From a checkpoint of a small transformer trained on Wikipedia.
Size: 9 layers, vocabulary 2048, 1.39M parameters.
Each number is 128 + 24 x the weight over the matrix's rms, rounded and kept within 0 to 255. Layers, rows and columns count from 0. Numbers have three digits each.

# layer 4 MLP down, 96x256, rms 0.123, rows 0-50, columns 128-255
109127149129112097135179156111087078156115146105170076122084109131132100126142088142114104164102102123103122118098150134170162172108165140128149102157134104080094151155179151114110138088104097129148159129137134107127137093105166099130179156133134125125122114117150132132097124118119120130154150129156149150135136112169117132154134140110087084127117101095116140114110122158157150110131
105137104090110135145114156122107116171167149101116173191137142144135144124160125126077112144167096162153116102169138104120160141116125113120092168157137108114137169132143125155173120122099125133121161116161121135163168110135136141146111139141131136140176141149123121116100141163142145137176103113122134158104160086136147123141130122162141125132138125106145139092126153068134143146122
117133139175097101112159113092130105091117166096137127099141154160151150159131135171126127099122161117110134124135151134093110123142091134132130152086133120111156157136130144151165111125101083083117138091097126134117116148116157090169090124151111100106129151126134107121137127090134181067138087134126163144139141138100117144154130151129133162098147135150120108188118110117148096095100
144143148108091130110129111118100118130117127085139121157144144137126145133174121190148109141168143103125124165094085172132138087112099115142129099128156134125089115162083156125134122119127117122152091074165108142133142159132176124137162099155147144111144138108122079146142121122112111127129116107133128096111141073172141128152127098126069127143149160109142115148121162143145162122138
127145100109123096129134147088142097153098100122098123123130134113108148148144157117165146129129123145101110131116092149093100147162084134139123127140141115127124130158127091107116115143158121138118157175133122144110141114119156154133099125114100113087109133084165122114132144126166095118151132131155106120155149169095156113105147125168112133085130128151165119134154154097056086131105
152130149118107130066085166168104112102151111103170128157100097091119155157146130125113148156137156130123183154149126147119149118136130128126142131131140097093117126141132154157162129093171137085146163129158153123120130172142111091080088113136114100127118136102117091092163087128144077145138101128124074155096098133185203120114120127144148092089132124126165139172104131132094151113127
150121107175159127177116116169139107157162159141113121088089135061099154133098140136117094135145126106071125103144116153085147129120096093093122109153112141173141121146089123110078142102089134095103127104138086155129085128097127120105144086112143157099111147103140105051163091142147110131105110133126155133165105118119133111103147150154130110113115104053097101116211111107139114134126
134123162127157147136115118105156112130153124149113148121142147175142107161110127124163137143143097109157115133117105144136094114128145171078069109133088152114155116101123175107163137174110138101190132143122109136153130158149119127119132116128077147120097150128099089119109107106108139099141132118084119118173141133162110105108132148154110117113119134119181127124089172115126099107154
125155121134130149139163109158181123127139154113131139115165151106093137161145142129151164151150162099101115136131137118144129139120122127151099107156165155070188062130150144155133133096130138158132199126091122157155136120152164153100173163098142149120136128095113118144129136137152110098131131102142140144095178131144131115123121135104113150084128116151096134104130129140159112146162
089164083154112131117120115104127113122111143155167118098114085119124132139101130115150114147134190132088125137085134114143106132109079114118140083126090130139128131122131100145095154119161118116133165090141119165128123105097125154117085101144126112095133165134122122175126101132175153153157129136116109109162155155125096166118120149125122159137157092118130138109163150148117179114078
120143107149143173154107164156082110152109128117131160141095108095139122124096142129121129123107150131118107160129137148115141091122109091156147111156123118109208147120112153113146152132128097157164131145144124122136127158127161047109134135196142115140110115159115092156166093138125094131104135119148096149131104116135148098155114089088097173143078140095145148109162159099152094140107
138155091161131116173133173124092109119119147176102126112105139130176132137094117141160120098089113082154131124157141154139135100121091126150087136130134144134161131113119133073141127139157128104164102127091123121087130111171082126121131132096156155106118150139117147117138146101145143122150156143101137132160146104096138167125119175125102122120133091113149126115122113155131129151097
115135141081129130126139115155144152119114154114088150131112156109101133116110089157134147153138134148142089155104135108097099151129157132140137076128154115143109120148138111123098119137172078120146161115147143099142123109118112153105110127101107121141122098120123138099064126116143094084172142088115115158114099107140129121160135122109124127175112128120152127137144106108109110102137
134125097127149173111110100148134159167086136116085116175119116111088126125140110143137178172134095147087047151115107142166154089139124131189143180105101145102131116141089115132140140143150099126134117129123094142120173156106122105138110142120142114113137143122105098137117154156145124099129162173058105107148118150150080118105135109133124085142127089122129123151117107138147151131156
086149080126129131143134139082135108118135126105160135133146135135143118129150073116120156119132136126117120130115120139087125154143156143108119133090125117134135135176127163132113139121154178162147163124134167126091144115155108137143121127122123146153102097105094146138147124120138135122122150117138115109178094128154132168139151167152136152171162087134106148132154136099138142101125
111085144129101114143100135114129112166109095140116133120157124173117130086127166125138140109128118168145106152145156188090138121184100144094139097138112141147136092148131112140162106139117136129187101152125099122092138164137145174128130088115125183105126144144095137105168128137102100102114129154123153107147109167113089130207170152110141107082091080180094132153150118114117128141138
150078098141160114102150128151135122119126142162136143112180123097120157176151121123142130097125117095103173150087138145084123140104167149129094107130146096181112137143115135108102142111047168125128163095082086155134175109140150132165137098114124120130125126120097149140135193173124102111117126154118112124171084138142144130115158134130125118138137144143122140159100131150112132114126
160147124143130117136116135136133097156157111156129144131127110088143146117138099120162116095117149140128123103154081080113136128110097168140122111137124153129172135137122130131148099132154118130139121112157102153144148106109076115153159123125118119134113161097169154141127134134141114116137129135127135102118172124136150135118095092105150130109129112139125105141109109151147165093202
173149157117095156135105117158101145125093176089067086129135121131138192125136151145095175130130141129146128153141095175133185090110114114129131134145083134110128121162145130119126112120103139136129123107101146108120098113092108125127166152141159120065123123130119094162124130135157142124164115117132098131100126120148142098119095175121141155106122133133131142172134161133111154121108
134132140132110117140132125142121134113117141115054138104130141135090113128146152156116109118143147142127104124098172133109103136132094177108125103089153120157155073089132135136063161131098161126142112122135130145106101156081124186114157120113096101086118102118129069157136120165101112119136132121149104142119126132175125162164164118129092120106107092134069136116127166128138122143126
076105155102135139144146115130157131117127132107139093109071142156129166132135119154153150152105161152179105153117139090126123086089169102173163147124067089145166141130083122123140193117126152072165156100166130156083114136097144124186103112173110079157107118144100133081103161169127126128131142155167128100114108103077127092120074075136059123130173113124155142111152102106122114132123
075070165153127137161153098152117133148073126106105134099147092142111136136127134071098118173167134112116136163149129116142113130139108118129108130126150166165142135155079141086160154128154118111118154142121104162134094139112146150150108135116092133150110157123108130122138131138133121126161138192117143139074106126162154141112164144118084106108160085157138113118121103161119157120122
113131109106136096108154138105143139150153119140146143123133108103109124137109131103132108108100139137108133083155155147115115120142133129109171177099131135150170149135109085163125122079128135135115145123115122127120149152141100127169124118122114105123111143104156147108113103116114142190103125145159109119140112117150123157153164116121149101162119142098121120131129138099144137136169
105142122154162143147173102077112141107117142127124168120136135108149166140159116168126148100132089113129131150106112128130065126125124167126137203080197144185126152104110114127091198113089144125146135097098120117098135104088125167138157097124129155127147144151133157113101140069190147150170127145110122154139147099115124093090110160151119100121122136143145126126152122117107131139118
122137146129143167147128150125060150152119127129133146146172119110122110108136103154136130146138146179144132122174168114113170150114140114135115107095098155124160157130122132126140139092080130134154134139142131121135124155106152122116123125196122134108151140130089092128170139119161119139140144099115173116152113112134158134119168145156127152110111112124139137130149135106123125092110
139110077117131149125132112144121120143146158168136174110138127142144127104163136126117129179128154145139123162158118116124124113077180111103128107165120131101105105153113117154116111149124115114155124134173107147124109127123145121141149126156123098137133147116112146120112136126086133110127176137128122103147131149106098102119128118107097108089125130178112144133156089100114113141114
099115125100155135141103093157148127117131123113135084123095109123146129089162156127100135154157148148093160134143107148133148155126100117103138129158163130162141139157137107111101139132092181144110111107129076148128097127161095189137109140126131171143128139171087131151127138099106138142162116123092131112123131172133130083084151186131083139141115141162122125142096110141143137147167
108135180150169133115081119110093124107125112149157082126102148161137092092103163149114131130136138135130124154091133132128151157141120123116111128130140131165091112093154139153130142144138152174152121126090109117122122157100101105142115148085100084119145155138136131182122116146090126130142149109146121112102147130083119136111164117060158104169120148125110126101165100135108104107098
157100157122070117123148139098149128164126125114120160126116158162137110060123153123137121138106165134072155086100139106130124095113107140123158143111187126108125171077103088087130135116149128102108180141174128090124131062127084148165160113101128179104099169146124144120119104108108114118121162109093114103152148092142147155077100145148121132117108086092127170150093147117102091113091
145096089146139117136111112125130149118144115144111087155129155083145149154136199161155077088158148137113125117115122116127086104117084168154146140128121174108149127162116130116145122137142097097110085146117114126113133143153134154135147124134114150117163146115138128152132086148134131091092139138111109139166142142132132117178090148158130193142093092135110084133095104136133094111149
125106131128103147138149168128099118109123102115138137133151081082128156107143139104090140173134125079150147133091140111110103112150120125156075129089123144143128127109107093137136126105140132131124144106132132140129150142145135147084137150155134137107110100135108147115170130155130165110106101115114131122119148169103158113144113122153133158123108173148088140138145091136102112076147
137153132114120133113126129114131144123144127109103138120141132095104096156133110134152128123131121153132122132124129135118125121179107117107130105102134096129127162154107092118138155112136150158150101167125118132099124094133108126079105152098113111092164112121139147142104121129146162068118138199142120092140103117130110114141142135102157124167082132096153092158120089100123117163151
129139140082119157157119129110118147123158079140150127073134127117152146112092138161138112160133143135169104151164119162151116126126154137106124088099098134099131154133094125111093122137134125139138104138106110137107137172126118133133119150151138099126154092157163135112148109100131164149126138105123098130119125109165099151174146114140097135158115124149130135074116114154118112119110
110101117147116127100136138138135130134134121146153123148123129134126105110140148164139148142108129173130100155113107137115161147130118152103094096169064154077109084127120124114142114165131166082114149158125155164184099119117101107104106101121113140110112153126106134149090129137098119113127181136139124118132138157139115149113143155156148104100140118140115146086151101134129144151157
140122151142108171126123129104102096093202136128136132103135127117142154073135093117145114141112140102142139130070134155130138123136148145098115114117129128151164119146153119090152112148137149144144106149134122207144110152130110106183106127127112147095148143097136127134089118144056125151144117078119115091063132119137122119146160091107131134100079100142113160178136102156062163127118
114120126132108121131126068058158085154140104105143160128100135100139133109126163073128119129115120107139153124113142106113140107083141091162134136136144145140118178176095112139116145176165131137122161096124108097178159122133136127157072085125094127102104143170149111129114121162145152163144155087115126138125134100140092153155099133099129129134098095115139146103136119110131167092108
138139145166117107128117145104100131092151157141113138164118097148126155114106138095145132137162133143123105120129106161109140167108190184114144119123087129140108127146127127110131156130121167120099124118152099152146098194137177100155156100133131129094117096126104087173142128175147131133109113129105119111157094152093137144126109133130152140105108135126148144113123169143138123173089
149112122097107151163107081129132120143122098141127135111137102139134122139077125140153147132138131150145148108087122119114126161124094129098133116116133134088137144139105134148141169118133096142121127072129125153152126167129098110135130126141166116094144132153134069139131138150136096141157155118145100121120141105142086087089132117151130108142139117140131109190162055119137151126120
109143133144138154175120118138078087128126125089135130149152127140140150139054107131155091120088140141137117137082125067129058141125116143207093126100121125120142132132167129153174103115177135150112118126140151140131112141112164112144150127136139116150103119093100072141100103067140122120144101128161151143110124134100154156089140106134141138112152109150151129096112148127182094141157
156148139097132111153083122114146139109086123168140133157113116165162123137095163120121104118146125095121139105165136163129158124108111142124114145115100118072109095147141097123127137136128136175111160136134152169139103126117127144110144155109157121104180131168113113112112142173112139120161132154131138120126131127126150121151144127075153148119159152153186123108130102133130134098099
153137115149113123114098122106116108120077142147146147141128153135131149132131150129136145097131107155144133120134130117136146105144136150116165101132124153123104115131149159165138128113151162151102115126107191118081119135127130155155124125093131146131148123092134129137137144116102122148151143156131122123198099132096112117154121142137129119129146142149091183137088128123148137122124
131115094096124104137125136125155176119152076145144122142110134147099152124142174146128117117135120088098094110164132119135141095099085150131118139132164128104146134167112139142111133145123143120148126094145121124108101087121117149118103157086129149142100126100118153144101103122127141139135145147140151149142134119148153121126143092167114126156135147131120126146130108161153131139123
144150148133160113098118132117133143138137105159104105191113111130118136104084131145167113122139188105109132128134127109094129155151144179136110098104134113128124128130117047149105151115093097130129119122114184109135127143116119101157135098163123171154161153142153143149090093128159134109083163144140150103125124133144135137139149127133146110134120118126136147120166145147134120128094
130102133146128115167110166136128135100137156121146125102139106116140141127151097193194165150105130137171068131093145118184138116144135119118087135145183135121069119171114121100121123088153146125105109158118133162153115160155161118105123100119148126116152123121129085111082136104095115137116135113133132155128118152108096119142141104168114117146134109099113128101127115132145138135103
086099119121166161140098126099142141123176098183119135145117118172161108090129148134116110111155147127120153086147104090126102142104117145078108148108103142127112123111128149121140141085132143100129158108092156107108120111145108097127123139094091098118097112163112167130155109150139092101152160115118111112134142146103147116139141168121107112091097122133127134154094113099125114141133
156142124129090135161169155128129094101156098147120147122122127136157126131171126133109074137119109130120132136143097154129120121171110140092100166105158130168115107119097102106149159167147135105164132098127109113113130143145146087155189100168069115166176158118149107100124158102124091105111137166108100106118110161128155104166117139121140112108119117110158135113063140187187158196124
085119153111131129127132109092126115145151123111131160100127157132083090147122100103149121159176137117111097139108076109124097086140161154136150127112129175114127135160112108166110115145168116094142111117098158125120127105163100141138157112124136128099109126112133132103086137116114152150158124110127121132164128170160143093141109129122174162115129146140133125144086132107108115107117
195144140125141106138149136085102148135132165133102114076152109150143109173158108109130149115126112150156131149160094114154147166144133158144109151140103117093108121105128139091150103119137141133164121112136119109130139088112142137112174146134162097156156122128124097149106130127124149132128139105151132143142089106125120134161129149114131109087113122123127154161072086134175120137163
154139164109121138129164137118153139123116154093104166151092102128110099148140161103156136134087114130121123134134154110121101146122123110140166104129131141113103121099136127108142135123100101100137135122111138120098130112143137164146078132109091129132102173138125117092188174169061097167124113136157169142112110147090094112123181102148116128126103143146105135126143089089117118120149
148144137136148124135122125139157125136146140145133087118104111144117104095135165134079115102147089131098129105153167090136137133133130074111152156145110137138075139202147140124112150114096136122114110112110158133165126140093163151145112154140139155126109110104125103100098113108164112131124120111130154150167101129103114118125130145108110120119147102102142140129096104124134081158195
094159144131114132116147176084116178138074139085136122098118113127157181133146132146123167124127107117163170108145124101175154149100093128138090128101112124174145109121118131099130150152101113125150104142089076131154125151155135135186113156119121109127163163116112136125163089131128128141158124100114120125105134146098114120148094132116090158112130115147061156150105120128082125139135